config = dict(
    num_hidden_layers=17,
    hidden_size=128,
    num_attention_heads=4,
    num_key_value_heads=4,
    head_dim=64,
    intermediate_size=320,
    vocab_size=23234,
    hidden_act='swiglu',
    norm='rmsnorm',
    norm_place='pre',
    norm_eps=1e-05,
    positions='rope',
    rope_theta=10000.0,
    rope_fraction=0.75,
    qk_norm=False,
    attn_scale=0.125,
    bias='none',
    tie_word_embeddings=True,
    parallel_block=True,
    init='normal',
    init_std_qkv=0.0518,
    init_std_o=0.0,
    init_std_up=0.0518,
    init_std_down=0.0,
    optimizer='soap_variant',
    learning_rate=0.00743,
    lr_mult_qkv=0.5,
    beta1=0.95,
    beta2=0.99,
    lr_head=0.0169,
    max_grad_norm=2.0,
    warmup_steps=200,
    schedule='wsd',
    decay_fraction=1.0,
    decay_shape='pow',
    final_lr_fraction=0.05,
    batch_tokens=131072,
    max_seq_len=128,
    doc_mask=True,
    train_tokens=435300000,
    max_steps=3322,
    dataset='wikipedia_en',
)
Each number is 500 + 40 x the weight over the matrix's rms, rounded and kept within 0 to 999. Layers, rows and columns count from 0. Numbers have three digits each.

# layer 14 MLP up, 320x128, rms 0.151, rows 0-21, columns 0-127
549461522521489559548416463518548540499464480522513541541516495515514467427465518455502487456538438533502534510564463477487505490565515512516581506497466485520554528498516483541479489551458510483522468499506478483489500513431408569566468588501516488532531523522418552535496439450515528490541516503466496478400509493482537534415485469504544533468446519495449460469514585485535489455564
554527519549560523485532566474470423528481439512523461593486489509529449514483465411532464468449469546432474439492470514485484524533457526560538477437510477523440501466509451561479432562490548440429506516473536479448517540501528531460502491506507520450492509549507572482508434534489505462533505540556442504504519542493510434475520485542437516460444451495511604494547518510543488436507
481546487473485540494578523459522509432476502516479565523536472445477530535418548545514545514457490562450444491495479560552527472567516476468565523525510511545555416573513447502511535509563461446501540462543476481534496498574456492560453507504491563498485524590473486533524443481476564480526551490563432492480514474568527491503596494453549495503457517463534498619547487498480532509457
497473511539533527514409528505429407498509415490490479519521426445548513491467542405549509527553543549527539461444519420507469505530531443524501484473469473452463585466516562457565425516530456519479493490558427508495574538483521446548508547533491452452460478457504503538496487529410521566500476583484449546425550512487467525441556475436542512512466496481467475443498480494441463509472
469484533524490491454484480531498539458500563620515493487543520514467455505510473470476512436524474492494489504559620544505520487537496477564483517538447533590486493522572490532464523461509523522577500567544415438479418538485533450407518543483502540597436429429532569419456448481464529560457540474442476540516506524529509484469454487502482484458527465486476517476522545476478502566467
549530527531574488437419562531460560555501503548445539500518527521447484488553480586433498548541439487496489506522465582524495462487485413445454529496506486559463511521520590438508569536525519533576525478441455545449551614537469512515563464513489477511455537467422501490552494519508455545480492507524493559470512484418492512497530463464541493497573465542497526510490523459575454559438
521456493551581548567489540521504552541511446509505479552466546466494487525602486523524552538492483409493551493460499464493453476640543485487497493489513530461498462506470536483479442477515550514523429534489461564518567529520481521472526510480519554468537552487466486540474484387427518492526528508419561530504471601502511440553525482507539489597475503424564461500450428543514503502507
527499473568457519551506413479508517445432510523535511486433516536539559526524530507558481457506531445558498469516555482482500512482505474499531502524512537490516469514505544505492483543514516467526500529480540555547490539458453512534459488496555496506512460501552487514480488505488520505518529477469470450488461480470462505463474414514518422464479442514410484567481473448509544485492
541494514447529418586494436502463536530518436495431557546490500526463460521624493535510520491495546560505441516567512497538476454535562480537520510486495535441484420503564479562502505482487531523477451522544426438491546540480499516541534579525471457527489461449471594508498524539567522513586414539502502464494549520498514484543491445539472539567496516509407497526529511495522440428502
504542482486464499474536494467520532548496531544490475447456469483489456468540457402519501509497508504514440516452522511464428503449465533555547540552482491439538491480492537546460507535460519406459541502462428457476526444479521565568445470480496501436483445483483556495506487444526478546557553498527496470545480474491569587491484459524502464508454523515473548519433448505443538478506
527478490439500526532519468529497490546485475486494503510534499492430540441491515555526515527548530579430419513517547479489533508515468558471474460478418479462503444474413479549522445497438518467460578550504454425534540439483546594508495453540476497478474501412482487526527474473476472527522528490515460540504511529509453494513481507526484510502531529464567436481465555557484344417552
449458470503450558488522507529556483457570520442492512514544467502551530460509466460483525431516518488447558495417515442478471449449467507494465534499494503487526542449442487507438527518572541459509558491509484492456486446548470451486605483555511481519518454478475465475573394492556535546493400556454481517434458471571515527410444522495530511490431509525481492436519570484525451464585
447489481480401537513520541562464612430486527526485541470460534481419563517488513486461470439519450516532560446480469490506556472548437466500499544490504478578461592530444509455500524554555457484477467531515469553469486517518519469479418500490495550496497519473513455531440454507532596538484487529459537503495477521474424445525573404533545459531518576515452541416487597474509542512438
529412529559461544480517508490504469432535450461483477484442481464488460516494511509460497442508527471447493581447519492510478481492563528467534527517514547509510487501481500479522520457465506419517482534457545491510582508509542484518524543496442545523529458488457531536482581504566499435476470515519541547507502456492530500418511507512567481501471577477529539500504506531534519485492
478479528483503607507461515506547480462434509479543472483483483513452554543502550483451538561534543510510531495456504556428428543506461538442501520527542526486506523589516421441509541511589537543520518471515440503526512489515512523481535486414533501462412454507537526490491454489456484492563449483487514496444530517523586535500529446489529514474558439458471529354483501558506502515503
508495510468496498539488541482488433527486451544479570461501439428464555521499524528478538506505502516530519469521499499510496503571511517490402549459464501514491515515547472480496533558517605481534482479460581527489471510470487516437509422550496481500520477462542538546580516570469494452527460496549490415412469539522526462514493477537546571503492450475484529507523510499482498543450
496422496547538466551472480472546546536519443520510455559453533497582486474495506470523525600485509521470533455514474531572500464530480530490507455472534468481492463524449571525496522513473499518533451525575500465574494478461556498543538485529515552536550530515508538459561492446470516497493595547538482447502524529537455475488558591532466572482435498501454481483524536501553548485476
455530500492474534547462481539509482481519509504546484528523492499475402600550511466545548547481487441478528519455495549542589528477416544480482523505500477563484463500405463563505563495482489507477491466504453556572485527504553446463532476503499502446486551460421557494497478551433506524421498528440460481472555562576515505499547541526432537454545540531507514552539600446509481414447
485418550444462524487468475514505550492524525438525584522391531497560505506456456446498524487492495418463470472544529518521482469466429508518561492559489482484506490583431516446488491496516498522511444537496449557495522561529481488508506489425490489494467451422481579496489567485543546471627477593559513528428514426475546442490423479495559478508473505481472501492468554489557505501496
526479469540482498474492461490473473422474560539472495517478478505520536540531450523532448474497514464455484550489455566534532513474467480435478522537546477464432455483438527499565490544558505516529540546489539489471470506491497494498490446430571508512433495460537435504504526498526502471509437517451463500528502545499503507538588450557525474506436440499461537496510542479489505462581
453513490491545506429574438566528493483465489562520484520489541476497488462497451520532566561487503433481537530514525547502469498396545423527460576402464505436587520574513585427546450546488496568423404515564488511458491504466502472482435509555444463508546488477509511462487419515527436492477533521500476475445522520482512486435540501508512465521498467461440500490495524433540496531532
479438507541501489455529488387487440533578520479515490449504510536431439467479476431482560456510523520443464502503571523438498491482489552478451500434537450536479511512534533512481453568539548474540514469472463532464492540499504551564488568494465482533549562517420457467514484517521432534493518479468486456524601440504492520479443488525433511553523514464506436468474547515502441482526